python train.py --num_key_value_heads=1 --vocab_size=512 --hidden_act="swiglu" --norm_place="pre" --qk_norm=false --bias="qkv" --optimizer="laprop" --beta2=0.98 --weight_decay=0.29 --max_seq_len=512 --train_tokens=138700000 --max_steps=4233
Each number is 128 + 32 x the weight over its row's rms, rounded and kept within 0 to 255. Layers, rows and columns count from 0. The size above them is the row's rms in percent of the matrix's.

# layer 15 attention value, 32x128, rms 0.0758, rows 24-26, columns 0-127
size [ 90 101  92]
[[178 128 112 138 199 109 158 116  83 160 128 175 155  84 153 105  98 138 196 114 108 173 106  73  86 143 119 133 107  90 180 104  95  76  99 196 173 147  76  93 123 137 102  92  80 158 163 128  84 110 140 112 170 164 109 176  97 145 159 158 123 113 115 133 103 113 173 123 170 133 145  75 124  96 113 167  90 135  54 137 148 136 109 116 123 127 122  90 146  92 153 163 173  89 102 176 133 131 152  98  84 127 170 119 118 134 165 132 152 168  94 142 128 167 149  91 123 157  30 122 141 119 105  76  99 152 146 116]
 [136 115 145  95 108 104  41 154  64 144  96  77 123 152 132  63 117 186 163 145 129 141 138  94 113 129  67  75  78 135 157 127 184 136 107 118 148 178  83 167 154 138 130 113 148 116 112 172 146  66 129 155 105 137 178  68 104 121 131 141 149 151 110  91 133 151 127 150  94 141  84 114 113 140 145 101 117 116 149 104  79  51 143 151 142 157 191  81 113 187 113 134 135 139 114 118 128  70 153  67 148 101 116 109 132 128 157 148  93 120  84  78 104 133 171 153 103 105 132 182 167 162  94  82  68 111 147 137]
 [107 161 106  85 140 117  52 131 126 118 171 115 102  92 132 133  83 156  99 136 112  97 121 101 128  97 146 180  87 122 130 102  87 123 184 134 134 138 198 157 117 114 102 130 227 150 199 156 134 126 155 161 137 172 180 113 136 109  96 122 183  93 177 115 152 109 126 128  91 161 110 128  49 105 145 163 153 102 218 147 143 113 110 108 133 151 102 139  98 113 137 193 120  49 122 117 109 134 103 107 148  90 110 178 137 124 155 102  67 113 137 154 126 161  78 123  86 146 142 127  97 125 133 135 139 119 124 206]]
# layer 15 attention output (transposed), 128x128, rms 0.0746, rows 24-25,56-57,88-89,120-121, columns 0-127
size [ 75  83  98 116 102 122  83  79]
[[185 127  71 140 185 116  97 106 111 120 178 160 138 100  73  81  92 112  67  91 107 126 165 116 159 147 112 125 156 132 150 172 189 116 149 127 140  52 180 122 109 115 135 130 103 173  90 128 162 145 150 122 117 163 126 108 153 127 115 129  47  85  58 129 115 181 125 114  70 125  94 208 139 140  88 176  96 135 112 113 145 118  92 118 186 147 118 140  93 141 124 123 107  75 152 164 178 157  99 130  93 197  87 113 139 117 124 128 104 114 143 105 137 156 176  81 134 164 184  99 117 107 113 118  84 126 127 160]
 [110 147 183 164 122 167 135 106 155 109 123  94 113 131 139 116 117  89  83 147 151 138 154 110 136  65  77 131 139  90 165  95 132  46 110  91 128 131 160 111 155  89 152 132  68 111  73  85 114 134 152 160 115 113 125 172 110  63 151 158 104 129  86  79 201 116 158 171 154 168 149 146  62 110 120 194  83  91 122 137 114 144 168 113  96 157  82 133 120  86 129 119 217 139 150 131  89 138 110 144 103 150 112 150 122 156 137 115 143 156 108 103 121 140 123 129 119 132 156 129  84  14 105 167 139 127 164  95]
 [145  84 128 170 165 100 137 140 138  90 109 139 170 117  69 117 102  52 127 129  72 129 175 131 147 172 172  93 135 128 175 159 132 161  42 173 126  87 167 104 125 149 120 159 121 132 133 125 186 123 129 123 115 167  96 103 153 112  79 120 105  59 109 129 156 139 177 107  90 111  59 189  98 145 124 126 117 150 138 102 157 173  70 107 107 100 112 132 122 120 129  60 103 100 113 168 155 113  83 118 139 197  73 107 146 105 164 171 168 155 157 103 150 137 100 110  98 151 129 104 109  65 152 180 100 151 142 137]
 [ 76 127 100 125  98 135 104 125 134 119 140  45  99 151 168 122 125 151 167 107 166 148 158 110 132  79  13 117 143 103  93 106 172 121  99  58 133 139 167 117 130  88 154 112 175 140  91 117 114 127 171  91 139 114  85 130 140  70 139 153 128 157  81  63 143 180 152 167 102 163  84 167 100  98 142 184 122 159  87 140 109 124 158 127 158 200 103 104 119 134 106 116 160 146 143 194 102 107  96 154 112 125 137 132 125 143 118  98 127 171 117 129 112 116 158 126 152 181 130 151  56  83 108 127 154 105  66  91]
 [161 140 120 126 163 119  96 137 150  60 170 164 128 111 105  97  91  97  84  63  89 105 194 113 145 188 123  63 149 129 141 134 114 122 120 114 130  72 175 136 140  84 114 112  79 112 129 132 151 118 154 148  99 157 127 124 161 144 114 120  79 110 151 161 113 147 161 123  80 101  57 208 165 151 133 111 134 154 142  94 161 163  89  94 156 149  97 126 147 160 131  83 111 129 100  96 200  97  85 147 108 158  41 137 114 121 160 166 134 147 125 121 178 128 134 101 130 155 128  87  96  58 139 139  71 154  73 154]
 [106  94 126 140  92 158 134 145 130  99 209  73 126 171 148 125  86 101 141  91 162 127 137 144 124  95  14 137 138  90 118 118 144  93 126  79 136 104 179 127 173 112 138 116 167 150 104 100  95 141 159 100 139 127 111 131 106  37 148 141 135 143 126  60 172 187 122 133 138 171 122 178 108  90 149 236 114 140 113 145 114 128 155 142 115 153  88 143 142 125 134 129 180 128 156 156 113 115 103 159 128 103 147 164 119 156 116  91 111 196 110 126 115 126 110 109 139 162 155 133  74  69  89 144 100 137 109  57]
 [147  96 120 151 149 115 115 118 152 104 119 173 175 102 121  99  94 132 194  92 130 129 166 112 118 186 181  38 102 139 210 170  85 113  63 174 126  69 142 113 184 115 128 159 147 130 143 110 185 109 164 163  66 186  98 127 127 123 147 113  98  92 138 128 130 114 178 107  89 119  61 130 140 120 117 131 101 112 117 120 163 157  75  78 125  86  76 107 106 181 191  98 128 115 112 121 132  56 115 142 108 135  96 111 105 136 136 160 136 146 141 121 192 120 144 110 135 161 161 120 133 119 130 184 132 154  83 143]
 [120 153 102 149 148 116 105 116 111 169  91  74 107 111 158 106  86 132 160  87 150 145 132 158 125 144  90 105 101  80 131 178 174 141 113  66 138 150 134 161 147 121  93 160 120 112  98  78 104  73 121 133 112 108  80 152 143  92 143 130 155 164 127  75 190 168 146 150 119 168 128 220 148 111 144 154  96 184 113 180 124 150 162  95 158 158 117 103 163 130  95 152 126 139 141 142 117 130  70 107 182  79 147 165 126 141 122  58 151 171 108 128 167 179 171 136 182 170 150 108  82  54  68 150 128 120 108 161]]